Weights of a small GPT-style language model, trained from scratch on English Wikipedia.
Training: a variant of Adam for these matrices, 390M tokens, 5928 steps.
Each number is 500 + 50 x the weight over its row's rms, rounded and kept within 0 to 999. Layers, rows and columns count from 0. Numbers have three digits each. The size before them is the row's rms in percent of the matrix's.

# layer 2 MLP down (transposed), 1024x256, rms 0.0548, rows 423-477, columns 0-127
103:438534511493438607509584490504486504545560421475619446543506477406554488572512482492513472487527463398424460434458475537514480554453486571595465539437496522470516487502451491488551470501467473446524603523443461481551400553476444516545465452510490447405496476585419544459451475585460529452478527487530415487458487506534510444544601454575552450517530475442469613600474524538527406510551
107:505523529453590494512603512420591457499395537572494494435456454489526465489599448505406480499383549506391504543449570540460468426476550487495475456492504512464526464466530495424522446505476388432565487538486446414535571473479432489550403425453494546500499499569538493504496569578471377531544410560520542454487506542519534598537468468430499553497409374505534473509487466505434493482496
103:491495402481628583486581559484529535476444437539520479458594578471520474459529481487482565472550426481601478496585566508547503578553559550518509448515536427485516538405461490548507534471502526453516482542537501437560495557534561536493480508426436545427501481446478407482456652600505527498503396564459488447521475426482554481568460598566421498482467503546579437447451492440412512475496
095:427554487464405444482545448492517619543442443563532462481409518661561522542529481453565562531409498593505478541433406540537539605469467400527484423432588449483487455503555536518461485437609468504498540497549512500464455424525449454464460512517515459516478567446444501401433497522508569492439427397545436446430434573542526549624487421555569549525573464577556507505518493482468533522429
102:583495594439505527587593549577437518465548479464490347434512477462491498458547370456432452523541489525439446587591492480553516498471535464468449575421396540547575433518543564540471508450493478544504506500500421479476510493556555425515454478609464397454540514582448488561566532534465447441372512500554483451494534414514404495524451507425497590552491540486486485539494491491548556467556
099:496492528454606554513515605483509523550575541521517443479538493461523542513500497606512571497557522572499476451547454551459408520487515453505579655521569469464510448395555436530365510476453499403464513593550552450474590452545517483440543565458552459585424552536564528535513471506512493472576541567477483495557531527557581410532480613513498577609445462446502554512480598488478452477469
088:381523493545481459507608453488497567499465465513490546498437412567439478617522488446464487548451481514443456572497507527577476524420519408452573524502467506505543502433575466506439595497551357418383489456510459490633508503537469555499416533510526529433492524631470463451451497505542559507454484480570457530540473487448518453522487482484468649512550418536530479476494364414464507566549
106:524435507480581530526499446485538531528527421538477592525460470462493479477492528468474516516587431388437508460525497489529471453474502497579488533599568420428471469451355453443396420348557472410463461478423479600459497519480509579523541450497453492476489480530539543518483501470528508499513452517440486540498460481497456488611588528429491471486491531553550447451490448460478505419476
106:521461514461539500475427447517545579442385543518521464486531538540540459516474613555470524458515508475506469456535431452633517575534437521403418491466549523465567613441546501486509578472538487478525562557593451478486546569536560549498379472481532471476454479551472514476451460622485477559483424517538455480551485476483443515504548503525404519497542481552552544554506577427577467516533
100:547558339516502586453513543545391461452456561445544452488449469474555453532512538604565513536500506516423442440491417463559579474530522550551470549471480436534452435566543528480567515483519419484476483468486561506435559551473485409552537438474484414491545485439476510501469562491517530506598436489399455464461544486495516486557582613513531411615557541487484472512467399582476524455438
108:462478474497468497462532497502517507535543438442482557335518544448427526426568471537539508518554491543455468464468513488521480548495598493558541516490603342527469456566515391484470538537538536512566517477483471511476532449477512517495562462513451599499551409481441597413426404459423456528473491523473534571487587469426484551527533579504518490500534534521551580522464547490480451457611
107:465444539457511516408501519457554492535539543530480503384537434483458480516440475443577569515477522404503497506520476519462407489478490549415478459432504475548491474567538502570543493524508475549561579533498483490446469506532495569501456519513422537487509441509389508495589486585451491543389563365502580447463493573534487549513579356540505438468545595609500527608613511510563475491385
102:498466596451478588556442430508565487438502422486514525514530523553580556457485529419511501566525546458515491546496482542491441496586482481494450569465575486468475469428582436428481473497513467496529525479477462430525515406450537397510473462556426483443561478514512487452501478494488510469510419509426551574454492409467555485432491452512483605446490429457497571519467553505581430492570
093:455498466566453525511514466464471484468570484478626538521513467568511500518452457435544405419549477494454476393513550516478434383483543545463526545530447549457468503513485490545480524488657511518476584461510516460483603511504583426515549542508543438513457563550503515532508512542480423416483403529550492529527429423520575499561503647634477494466557522531529539505514498537451438555465
102:570476498588522400537505472503469533609419504492456432429542469473485430503504461604466505566473502573482403478534477523603456450540475492530482491459464532467520523524481536482654503506634466525531483476511466394464498577407528402488557514490526562421478421473458475526517542470524473557592452577538502564441489387371509450524465439448510423489439476626529485579478527528466546549457
104:533488542553562485505559538538488517505497505569487552495505630529554414490448432526502449554508499516523564576458432523552346591627492556584436491480540481484449504487445452464510501526537492546508465501483413548511443504461535541540542476435497519558464525432476532458508466460591426542529507518484499494526480474494510487547537620450451490515492589483515487558412502438383499511434
096:554452577504519535508604476556555630478494522466540517492515461501354571460481468550550566489490464477618486530530390541443462547465468486488536533561474447455518536494411420501485547508445499567440448445542473496503593485480442513460488455485565511522476448546529378537461537485445542471440442466546534625526485525506514555586510585570509449479525480499536498432446577558442481535513
105:521468479472480559486628520506569561594511564497492480467488548544451538491443540510446545448551550556463436599469435498494535496464446589544451471538543567489543506533556553508524483527571435514573513552520538489493572582538457456506517489563540430491525555496435475488441493584501398484507490394603549560389542515519510567583521575434497510462431476596472531521539515470480537610415
096:489536500408535506453475505494490617488463468487484475480428493574482462578420457412479425412445477569524531586504463500445512499504517511542482515491545459469431636493457519474629504372429594495488538550522509509557457506522418459430508418523470519475530636528441422537526464450595498493474558509535472579540463535398466484576445502536538499619540478514528511519443494551463548454524
100:544537535464506482488556468636494589560490444678535486499565502511512450556488454418498544517521441556494478553481491528520471527484593417497494513565416458462551538463548533454485483477436490462489476483440547496446474503449606540445565499495508592476566495471550457390525520521511419428515561430551398499435511541505462550527507529526500528393509512493585526488589520387458481594560
106:450484559467466569468482430458506434518476386441539544542476391475521503545463507563518545531481540469458494565409489558493548492445450496531429457514595431493533498463476468471514537497563532482484482474500562386525467573491545413441567568536556505534483403508567578419461486403499453508579540521544484457609539510463477442593474458444518496483479482706502500495493438483530573510486
089:516426549531547510492518493527519529573575560506528477438433566510534490569438511530368492597448515507489540465538479514441479535523459576482481491483434528530478514479513468553544450478391445500400552548598548434540588507500474527435436545502447468445573495506552527497553615517482591581560443525460413430482565457477400475448555746473514446514498489466501482439522521525500411517481
100:521484472438533520451496503537514475451537460614517511526523525470465493455535534515478547569463522495588485579463489500568473495512538384563413470525576477533466540490537498578516580453539454511581539538537461426542475497519597537483532519475580446549420564499562475552523581423536501507462336562519427473494466503540533570537464565472482431510503450525482436402483455459453507516600
108:577478523553545538466519486546526514475549493449522539467479447458534493565456476487487538539572465484449528455565434469438510528437465513555451535482445519443498543408412590430512480525511496525489480462574470418455508540482460407490513435486505525508437555507424533551517550495519560504474501469646488526446596509483499539436418464547559593525456386462500539535474439485617520601460
108:523555477450454513473542567583496443536500459429445525513430435542499600519526515492536519548521560488437483495505530464572457481485526457476547507485491548520456537472536561524480549527567502491524558550496385557478612491395487454558494506546629502446539466469448418507519475348564507498558547511552522430540585473520515466543493534501442517493520520465543453411440544446473562461463
066:533462526462495532420466447451535517559483447482567471493538420543560524526490463510440447395479559477529420467510505535550404519473540507581460499577499376434447590632469582423458459415524414574460506483483522464544455480542538505545473539454564487541478484490577554492477507527491550509497583546522386580413527464526546597602458441553495474557514529523600359530565568421510424527479
098:531479531450546515454535548514557567441492521503470545556430484559596398554551501562550551467521546520472481518455540483495568532504529535507501585430486505459499468512651468483517484421443549441505484564503540474504519534560438472487524483597442536642438444445526656517601510481438526529559425471427451566562552464378542516539517447383547551578524475550446557424524430463560473416517
093:510431444530572568450431392478538558510517377563467484488451504515549514476534516602516495436483558523497479560468470456595476552533523532474444501437488574575563468402526432564479492535522542515511473513530498489503482554476551540530507533452492438543491533571559551467524548455565433447456320451535502454507556436510472487391551567583505519421520481511452489634477493489590503586447
108:393559478535492510419436520440496511442425499496613600508493524484484490501517577518506603502487455536498561448439475503550547458493589498540483629562470446503407417563527494444471497532516526499439478515547484506433504466465514473512427538449474440484506513458504480534507544581489509491547475586566397532507505524456543502562490625543538479511473496534404538475504469557547558502432
104:580494511513519485443526457495491584531585523489448465473515454627488471472420466523417581558549511455483460472566330437427514412449507409512492438475535484520434508445572562501482513466400490508519500460558498487460552516561434488512509422469473451533594524505478556485541500506474489482533450507481447524512498448559446551565568603513515550542540512612414538431434562479541487511497
113:483504437496475558480480483459522474451474430453371536442516592640477417570449455534543575621461565478539540560559582525517475481453575501548467583500512568475452487563462559476500585517563578472572570461499508383530562444516436539482539514527493527497461584559562494591574494538563523461447339459463512558586424499502499396503551494548527532593553461521497442511411533538522544509463
099:589495579441528528516549393569510433463477495505544453516505505484486504514457511604525477453518458525577499521432549444507472514499454598550411562429457513476541472531513385568520491591485433532541522592516508587408535540478459495422485559528504520392580484535469444528562528494523535392580307471499501515456523475503449520536444533565535479446567526596434468413481446499541568462470
101:577450534430521522564584460547508510558440512530490456553527418532463510532537501546528453388580497608506491489560485466470530530519417613568433593418471522501488484465516460567467504448497518522550535480526533522341445529485628476488498460524453470481450530569464530550535472558572497516537440467516582365499537491464589506521439458518606479479542431539450437501519575506442491477548
099:465430483496555533476515572475475465527478368650508574420428472514400544466477458488446513478438568461543437541528421517525662582601530466440525411512407433519400427524453442476429421502481499458528471512491539433547499466530482545477483445466504580479464495535529503424501436440588537524517499536420452561482452548543467541546505592589505461560501556438528525464364544440424536517505
099:566473547478517610460514499590579483499507512662461542591572475559493546549456515477509466475483496499426510460448424495548521506526498502627462420516496606518452516562527528562547494439553489469512349575556513482483529520525523478515533485459463513589559556518535551551567497368539500508505570357516471602515459622524546458538522544396487584520485555552454503487536481464576532505423
113:499425540431498539506534474522502527527479486535446538484480504578531478497420420517560497543465607506459473553482545524494423566551451476485415450368466443479574532529487488653518398483518484406519544504432554447512555485493499521447536536525434484486491553469468498504560489429421402553536442521528553499529479645451472508494569452483487446475444550485399532452491547468529427547492
102:567498486517624520547520448500530516497534577546513503530468530434506406507486434562484451560425556516523417491499495517461386534527477490444458449423537597532611468448517436472590473403445388423573514532460540427467495403528514487525487434539480441422589520426461484511549617487554531544511522425522508637530522456486443460551518462489476456508458517448511515525452464470501575563431
101:468484550552515476465526522523489550532412509504498566356450442558486524550453492463455468435434499537474518551525527562562467506593540484620448529485493530440507470458425518480434548538479431514560469421394547449572477538444641516449405490463531518542527489453458557475553558497547488476614506484530491538476516573470552534468597507523439567574519435578453571545405496465491468487484
117:552509490565450532498522504478542474521473569514521485437487441509492497458440477431408552539522551485487433494436527489477484528514567470471521453641532444502452510579575428428530492485415453520527471472462496480436547510537554541468526480592430526502411501459358554445484419517484583487499491478563562561444417567510577486506442416464467350440553574494513460481463469517544505495424
109:465522543506509492554564453526473511489533554544542489560541601474491547491559571487416485565528555438544462531544473496393449468415587577559574514403564493509439406529541503518552504443526459494553555512445442553424543487497473401483513508550583481517519474456627557509453439391545561546522473435577513473490498399542540365496520637538514499481516523438540453454599557511420478499505
107:470522503390494526544502558469517620498543470444401515415591527519508580476454487484487495503540477485491451513424510455575567549489555486454553498500598532510534448481533522533493513414524487517485464501512464452467521463621567464556565409507399511514547408559472559534600452447459527450600526524470491514540556393511392467548521415458603549486568472507480498549510592477528537559516
105:575562500490579512486559484511505487491483470548517444416488522515585513576573554525572475429376501512460391496484579433471556448403509501576493459465544412497469571512454516587552511462506441478504609456365512492481483496508457488402452574488486485413538590502420474504480451376512393561558443513487498454516534476501590405482502503543472546488523511499511508449437507484474489403415
103:485513527425560501451596602558539524541475470508423480496512557535429456427500475564425459525468499561521348527509501585549431512514436408421447458432586478457506488496484474565497513420531504508466514489488569503467475530476450495459487414641520499551453489537527529433550570420514522452421528493553460558495466454553487469582475581489492529509418490460659513533479507552587579608485
106:527470566437524555493538538566553465539573433526502508479452443546504557408494520546496545573527503455502541334439499448502362539529527513552497547465492461431550425427482407461535514458453489506486490633527485492472581544533494559477557572510569502502474526533561522459478519483523435517564567446545414621468461481449588450479461602478503472506527470502590479439463422532504453484526
038:490423487517496442507469568532531533496431522482479478334501575468490555517493517465464523542474536531517484466527405546483435457539414445494541402439490440472470485498522478505531503496473485425518497617443550483491538470550454556470497478377490531520496412552476491492473517613526417484435532449371441535488501466483422524432463452485495388533516506527514474602452520442461508540465
103:486475496463482510438475436539533528476547498497529445537498447543536587471550518535507553593394527507495396489549505546545530447480508488556509562544504515494546487519469539468450424482548511516510435563522460463440507507546537468474475478471521520559366521586543520537502489569453426447568444509466456491481505583507484459528406625445494504531501484553481512543540506414453459459440
106:547487513511469485425488489454571508477547509538428596587468430461506524563431532543469536489365460538507519520516522529500555416556522457421433456508529462483489453511492511502556444533492540443524531499643496459498540482485457450575430583492489400567534603512567511388504563608527538458547596559474553457465464471491466482547541502546520572518530528476498574463535479596622571557438
098:578459609511544538529534472493503509551444413474522443473552486433490495552401408503558500494477514547508473419468532536512425433473493462485560495480502441419470489479443529448599571516549527543529496546439532486440497494494499464463473538478446543551492587497508457469579534526537511459391541490397553400443535570501422530566456447494478466464424523552537448513596479492496492480461
102:535465535486551520484640463534498555430605505538499566412542481491482480544497519510476481440530524590501590557520531621508542516551546495425453505526488469424524527510512520423570459482489560527448432553570538530457457463565478403567517508545478470421443546449478441476471463589575570439516407465505427495473510502495429507530559450516461521486441505575603457533562578589435568533501
104:563487550462501525484611513499519469503570455548475425502506447491515448533485451491499484501453560548544435395501532463477445443519502402518497528412445476539480501560553477538490423401563499581495542444489540452458567386532540581545564533496450521532496522535474432551490473539434514455550561503490532517379542442438504529521452558342506406528469506541467541519447503629415519619528
095:460513446565482509475501517496483544545431492621448506537509570514531481462464503520508561498450526419418472407500498372623504515545525573598535559507521485446520501458481575538481501489429485508526504529501496519472534492456567568459559412428546469581365493514555442422483417530526465531511512501475516477626534510486493476429462660502541577587537506556483495482475489500472477486465
102:568510579467601468496623445484535607631535490500473470465437536457501509517554549441474461512501520474506403539505540569567466474503453516488456566460462486455569497555572492509495499426491552436483448447517569401479522492433501491571554612618478497538513632404489515498479518551437506467536537484486538533423475485437527548481578466470395508591441530435566547488553527631443518492509
105:463458463482482569415574558525518567440489493499540512519458498512505545564568543471541492485473504514356446496616539458507456501568524426542450497443530463518485509519521422568393500434489542477520508498530510469542478555440457480375536447391402503502544520485468445575429464406550479529458427412516443439561497538474439511513541503485513461543494491489559558547504575535517415601527
115:546434483467537389520546540467511492531470549482578558493558471395484532479471517476515652490527486549493412540444402494580509446379536604483488483547518549512484507452560436521487598461501417472576460530529569588507491529594463497544508483510575488459598497451484597521519484520492426500522437443448524509509511521480488470384526434439553477438543568465507531443541440511521576503533
116:483589579434618531452591401599541547551453507568521538554543547465500565534468534540555489373413481434536450500523538523498492474447529486483476515479543523474499419489519404545513443450522482402503588448485550496419529381603527524505547507518565475538437531487511565472595463480574559496460563507416513560489480436506522457596509509422529494532480550551506483483488513460441463547543
# layer 2 MLP up, 1024x256, rms 0.0578, rows 424-477, columns 0-127
103:403473484459466524531495480433467456568463510407501500515457494490461540507510578538497529494485459457436567542474450469502495552460447490493515506539429456429483509502447560558447422531536496463598544489485500543505495502407469586513534343543454549509523452508571540487466526583417499543455515445464516433601506530482526483516554479490472570497561534471474518439508417554503525439531
103:436619461452484561545473508577428516566497518510530454521598492447490454451523470513494541529502494450480533428573514551506542527537564518489476407510514427560516555423425433469545545510517416576495568519484476509558491569505457568466406503481467466481495523494579502516422576488488471483464471553515514433564507496494599538467484475435439549485507532469390453440514529501519537520496
102:449537527467463505475494475542542516551516593495531615508544429530440489538505514580392459465480500375443469544510538465510545532350467471540542520487483519543448511425416514532540523501486473514418507526524470469469514469364476511514496444587539522602436490571533546503495563475492581479429551478455505505484533552457594430484519469491500520468546594536473559507521449486607497508520
102:468545480449575507502502466514471538515501522444516493429462553506490577459498554447516588484658391509456551514486459483515585458470527582512515433533482578461563585495377479542477455522457505509544582545517507545514501499414463483484416492534508469482442388579478548489528496547434482580461573499489499552479551500498528558456475494434447528454496588578435521594467536415514410466518
098:393490520477487444505468503412522504494397496476594551455594501504443579360523480518479412576515564540483528495512488506474531496455472426408607494458431477472532520486533561490476451510516438497544522475476490547563484512514448537524475457543488565509513559532595493509519555468390549454595549526476476531550547576495528486456473494504481501426522464475403478577484570540506564476522
089:397515521526515498551402561522472473517470413502478548534475438496513397498568486577459506530546584396496510519494543478445498441483546544423519463469553493575478413491562539494562582487513561606535497504444447498495470562537523461447512529536512478402525466557493581446516493483457549431517533531541529429445460485505546531510500502476459656446535502415493503469527454579545483489552
108:548519465455509519512460454605489486598460534483520550589485454471509533431451414480547501439494416518527478554512565483514512454592455416505473455495525489441465552485516500456512550497506449415446476446514468632483474471510556623567521494542543591541561510449520444555443602462537507543450496561480510455541499545560483423465534465486461504437574429468497517505476444525521512552462
097:402506507523422469481564524507466496450451511429484482438416538517501558524468465533528398486465496551497411422490509468492565520351466545485479468552573462529478470502437487434554506589522546527473575549505482560551438456417571527493540453544551540495502493462454490596407469498479438612488438574392515522511439525578492505365536484485519514503468490370478478427593534550533486495469
106:475567499472512550491475492577431530596554482422513495541472502591487521405518568523600449532556434521453489475512461494442541513590441594408457452532486502468518441490544479447454479535540493535514532487434491535522560509446497503491468551483456494462599513475464589649387379508486479553543515497481379472552478493590564545477600496452587567497592436542443507498479499561519499441499
112:564547528489542537475592526526587520510471490547535592497553535398543420442476460499478532605527488565458480491562505445543549391453543491391636491475562547556528501462479515554532532530420503415452383445492543499425526424541487523444447488507491501487540497488558464495490575475427556474602489557424507475534537420460469512454476491504501532599523420472575559525483462458492538514417
109:484497522459540495445557406588483473475450615461588498444537477491567568533473453480536432480576526549431503518530470420525533558529585456436662484539536615504533586523607537450516505534512445503463505483518563494545431509535490462483493355578490522495390510521429444573481579526571497438475505509443502440587511529496383506507481490497543511539425574559508493580538366469506514524566
100:516550440506411510527413494454546535524429518383566460495476475479499511543500430457494491543621475545429547465527481553436409465570503551458536454542483508498483561455477493545505454517426503526494478525555509472440579470461538503543490457520445524530536465439535414433444604479445544452458481461489554512510418417526503507534485451507547579439593455420507539562482505405563555394528
097:448546401494504530491426475461407528518593450508516559643514573409457466434463460459550455570587502555481558477469537484501506530420521410476505455576526512511515461504521459366582521505498482355597513561526451511477478509420472503535506535624533562570566510600497480535505515510464533581481496421393528409425563491498466554488513499461472443528557587450446523593519478456557360584481
092:460577419515507412534429531402499486611491607558526515487543392504556444499420564556530439509532436503351527549577457531467573430487486533454482510402439511453487470618590451429492404452523501420542449451486512478506559525430512507534517573472503488499531464427419492531441502553515529584585530467514502494436547453456462505411448445522538462399479563511548576550496421482467452491523
090:522587486493478469533434579418520498501414481488480593451555579465485441520590466492566553446490493493481518589539468459502474515483509621475456383554480470487520519459556481515550438544487454506573542523431435587569536442437520616537492474509488537557507440510487564509564417531604514540453546541442491468446545517522439534507470505499487472515505516523407423561517486497583485479506
085:452515463475528530527516493510536482525459538447625502569552476483486538482480447518394475488513443453411506479545538547488548458588510484455490534465484506566488538539518545481484460586518565486492533592478520603513530531488529469467466471495441552437572526565549588562475399396426501596575544455445524532600579488510627473537525479444648547536533450483510555511463429437455605553533
109:512626547503396507468427506528518603568568573527567485452491545439422523468446528507553466534529511427442487504555349404523543460551517531486532459475526448566518474463441547448502469530522462518467514396449476500487566418458578503478485415576519491458529504490458451477507557339494481502523524567521539457489465508552545530494595482499527537605561460560397480437469442549671521506481
103:394521470483407534500497465519548496509409498537523585435512484444471531437507417605535468608459530487468561495491532543554493539472483538547468490555490583467568462519553593548562502597503557521579436547362532597469575528462484525478420529582474461427479422517510519450543540508495499509459518472436447423544434514444582542524495502556540479483587552484488450442490607490461529492479
105:554540541462401580483503498553545534505509490484507531418563546550531601436486490491513580489515570475362502564603495454468510537495549528531496501420543486511530500483487517579466468488482571534590484497498466495395513439502588543485521534555543430589491510457443546460428533445439540577603498527521520380528476520580612540481564492582563593475421518543493501552507483511541573469549
100:521486567481507592447518512426479557490453501531485526511578503460456648505518420524537526542485517587445512477579374491515480535494490538485554537586481556504490348438488472404530483535564562396456510461506507497527413476505525536514519419557551601486566493549507626543469519510423489599568443502532424411485505401522574501492537510541465499500574531535446425537574522504490465500513
088:469524392493465479482530525418494518604578479562497421472485453479541515432421469448611574498434544534406532558513567485469535521542433452471484476598608494528545441463541403467455581456510462503504462514491458515590462468500497514449444552544562432471488509576500476553571574518458493507500563479442513501565456453485477501423388455534498494568528461499402484512462462416439502457500
096:495496527484441526480524567401494452511491518539561425503561511435521581530496444548549470561478507492454495436432496513427468483467528438493498470513517494507532499573537568509526489543445488553475519546519512558475593544421500534437518453396479447468531495594503451547438506446495453514441501511467488429508508529578522468443624498606500489511415511537486372530481481572574553505464
105:504497491517511511496457461481443474450495493526592567452482407523444458395618557510549526461545572527451534466505489582459506483514525572565523432426511469499528557462525505524502509513437511589560478491440469594466560384547432548552546466512524406458423520516488526431497555575440546534523469448577508420447453525476547452528514469478597473497466510418463541503547586389574466416481
109:530544510478531504483519530522459528432564545544524478484520554420505458575440457459530445425429511556471485408520416458517510522517478428393537483510429543563440564557418555451539490528562369500492481489485631550511432492375530533428456513571531399428541477589580489581572501469555396452593501525419493476481509414488501551508478476502562460539503519522480474583542470497484525574455
066:485469500425445505536499508553481553581581544480541514562489500497478499494525515547499531498580429498509546481559505492445547483511440506559515478538430531520579541530519555501495478477471492527487502506408589545494550461454496533380558447607442502461472465474516662541433456489445529545545483476514466396505515445545557511410499397534528415571525517439507515466490577529544424422485
098:487553502493522527495493470456406559505497496428543507402447467460509472570599520479551433493488547496496448505535400535532510470521620616437509527567559446457454498578549507501487567469526508506566460482535580457547516461462579518581501432488481505445434509502553484468569520476452417514466552501430526448538530471518470464531571465519516513439467524491512389515524501481492530545540
088:373474436480418473488584580480513516452432483482565492409536551459478527458565537532429488499510510513539543453566494462482528394456505595463503396515535492544457456599440533476464507427510508482453338477378475496568482469453533493435477489492591489425431499466490448433607507546517504538469568550479486534523515514552547439517578495521509570481546502526547489524585484510446522473419
107:515440583484545530491489494502553550494432478516530580597465503559510512444431460532518524489544498451510482539544567493433522497460472491515581562532452491573539456512501520459531541521511452566575501513511435619504557476519569515454438465533474562493522562463460529457556538564518480495538504512508466452561477610545568439423481473543599434429513512432530474524519617510446561477592
103:516557472481489541498466531463425565503497545523481518573488516525587531586506466522581447480446508481474610432542525455551597455489473545544427451539552428498516415564451503524453528527506411528564474496534474505490503578429460617545489539502572475534480460539506454552449551557479487480442490568484454564558548516517536378515437481468485496474441537506472488586499477456542507519368
116:522461526462471531461493484499561581498475507481483532461573511360553543499449440496472520547457519504556549514540428415477537427468428513443547401380472662585487451536436502496521585546533514516542434535518518642501486474499458518470469342551600567495576536531522470507507441551393636537424470501444519434539568503467500520506513486510507448504526457456495491510492466533444570473544
084:449550418444549552393541502556526531501469505474522533525539461587533537561492496582583444536514522528418510565528602464616534434548623471470508435491497508565515480577491546438458553529534493453458476602480542543420442536494508534491530517472479540475513524602455478509543553550599441504412518531392455570490537524537471511508495490506557429412552482523444404472480437419535464457444
099:450453553421452566493525462435546490493413500413464570416423460497485544558519456516619506525584478506523509530478491503513610514436477494490536444590410497497538535570450526562625460475501462414531502493535472443483530452497493504481531407542509513481491529594409547439495502448529544698499517532485502501545452390512501535521537483490475499451522507508495530566502401580496414429513
097:465633469477526512515564543561579548569534556381559464465577428445542533488513480495486574507546478512475510493485508451535464480501537486475529494545484522483522514486509500474551443606551465583395551512552543432459436531531484522425468442581592464527509448391447510511429511537512492516451533531468522561422464493454498502482551502419530556511595413522470521541513526565571540476416
086:516524556482406533524575444546451516454502524470486631519571449540501462565514523548572433572580484447387560417570397552559553489421501472526655472515527590489542457574467569470612428541476432514572443553492503544505548486536470492525487439514533432502522517498546501515485431458429509526493546576496534496523523516471435513509529488470500533512500546432475470596545450545541549545466
111:458524465499464552456503509496494563494436466445494479527462505455520526492615558555494576473457519418461515469515572532513529393524442532450536457389527484438520489463518536461422449599411506493493519431530542629433479498561566506496458483505492528558538517534432489431527425557438479540598520506521519535506545429453487390501465474467434439502525511505466398370497405522570458438588
101:485555477490485504516554492473427578602518552544581610462509391488443459572552464562481408545574497513373449506581505468508550484420476512516528461430474543549538511467462563497608508502480484610534521446581575590481435538517487521393492545497503493390600482514544506536487487513508543540469441501518488595615550485521535515473486482505464437462441474585509531466515505513547547519431
100:523563477502503502480522378509443482516523498462595487522495547564569506480548505410455473486532456585456522492588573501540488438485471443448496560529480546441566460533467499481443549487431508460531449500504479634560544464499479475427466528592538517564504396470468491462495509426474603532550488545429518474496592476502466496292454459478489495548547564566544546466481446645508390500486
128:481456440452396532514444471489541551479471521523584512434552457486495526523496487476525447519456594535542484472563511566359543471544533524373480443528459531541501524613560564521557449563460488484560561510494568619509514430415527529472503482553588541531435494478486562465538557557503583492476471547457517414458472485527490548430542460504561469569563516502552469452497546417518560452514
111:546542437441532498490490524450603531515523516460532559473496483497493488488465548481506444447560453529408450543508534474524496448423500433553485534428506487530498454439523619408547541509551457396483530494416587565375531428462566547448493459531462452475560423513559553507470451504472441512440499571434540466588442537547520447479518480508498448567436364538475477583505392590511489541531
107:449504469453377468460524478437591576547464548570498525523504494403496506506614477523557491468569481477526531439491482592514481461454591528531562515578447498560500556484468487541510495485519497550516492456535493553439509473549447528483390458496485431485496463433556539440507565446485457541428524447534500409492501460540404478469500483518458526471468465464505498547479465507505562537625
107:501531540448509530501485445447616579545517500563480436505482512538522450509593457558496485551509487452411532440625482473469608516489525541505512384532435560466595428472463493476480432481441512510523513558461555547545436521490556566558450440448487476467544546447493476422521394538482519532500491517533401441537479418469559589345469484495529417493451506484402418437492409513454457542518
111:500528485460487499430482509500559631515465493519523569494502439512528471537486483524538460488538511497400501423568404520489648445465542532535497484550479525429629432504509602486532495548403460506470560546489646574499465504427544537524420527481485510424470431436488510530500464455526541506480382539486481434489461535504438571523563501445468487590479566497500478497490515560548491525493
092:371632483478392552531566514545500539556450528440566518440473459511486487428519533482563433516569458325527478452485484452573576463444465415534565502447547520526584516421416541515540394519486411560511495525533505414389499524540512518542497516546489471439533501458520578576453534435453531478535614515480513472449519409470539485484484454519556478458407589463480457442544463525483492494564
047:420530593446431521491451482473497538491503544505519505436536478545537451545444436520453400545463472427429530476541436478505464466475608485454506456518526415450558451514510528449544460553488483517525471460450468599393582511506638487428540405599488526493463356489574484499448515533513509494559483501460461446474553467568466509449488370533499451537463529473451410477559537489565424516500
100:488519552444436476557482570486551571547472510516495455528468534514528557487505397522552492457499455361465477543534469457480422520490651549497541555462533519517556518568529497457516503574556477511458486521459533493455372508542443511540517446498526565518552453415427414581538521409417512584425528523473420423564458514601551511515499476577535424471529564599493522442500502525440472465494
106:476534543483519453497449554420544516482497543436489542599478479470491546442469459477586439379510466475513452509480576495426486440568567446439507443567517498413533441530502571467553539583472542557444570610561469461397462501479409541500491520542567469495484508457515474553426518523392457508545482456537508464405403530491474539465553489516551514570495596494433434483494522470546504489452
102:493589451458521531522465434461482542546518466432494546469489443482596507463553479523547493548481414521526512576540454530505521470557450639536476525599503512522519538459553524489417503454492481464409511420498472457513509506490521500557490527515446458443547501492591543546433474480455526624496482539517538478465438509512495516495585494457519602535467456543495473418484530418523437481498
099:504457506445419474531525533510439506530527609425477571462596468500432495484476442549449506516556447575447615518549471486509578479421421503453494382435495483477511488532528506515522551597453379543507469498476541527480462351579575516489477431572447532406573523469553511536502509460539478526401593484420433432398608465453439514444452488492461541511518515436580520483529519491501560505523
098:463485532456551551496455550421526569520469492468590497456629425466488440473433446534530553508479569441532489498526543466505546507436516530476463386506565463453463573401502506482530514463553487511437506474449487484457482401495494522464517540515484389500496552564494511522515435441388497599517536486475495509435545382525563531482465473485548461551374484527520503559511457574463517527549
093:429525475484450408537525493460505454481483422508464535564478416456443430488460506467463452440584465483550526434614518514506493556447513540536493452575494478533510419491488454526433472493561407510510443476527431468483411537508566537364422422497543468455562475473549429506591394499460498542517480476489504497554506431575480488484525501503520478457455433547381399499611565522506506517615
111:512452529446496471401472530531512555511602500507571527466495548570632430544528409589481418565475454464408478447628566472516552520520466470562546451419423456455565494469493492519484399507472408499469441485418639533465544475534554574529417503542437410533464453451560581444483458472500481447560471572516469475558506470466502501443529458456583512480499547538545578548479423528486554476389
102:407567497491494496512525466580507455507445464559622436470499483482409438402584577492436469567595485435468500509523428480499521521541494515389517518471553543471615535598450522532532476562536500494530391584471523499522525533424600490463530454520552470475544461379596492461472423378513608570464523464462490530510507489512515476481416496485463545521529523535466493416528482555511521454475
127:548492554453453490454443501482546552508458477461479521440514451473458456444604408588468499487562373491482485418462548429508552453509614608570527489587502516549514493547459452547487441471463462470457470481481413519485443496524580563547487534504537464544405418590546510495559530432461576515540590536456524489489569513552498450492529475484528518465598550505487541554492453513524514485565
120:557483538375552420500511538474577565532576489409581563482476498518506552515451560569581502473495412455483500575627576520502485434418495528506548483443477545508525570525433540501545502504496485593515447484489548555468524491412457609452505496510545452583412450403481562579547495487475451448523486449523492523606499490472463447517546442499523498562572503532516530580486512504480435477503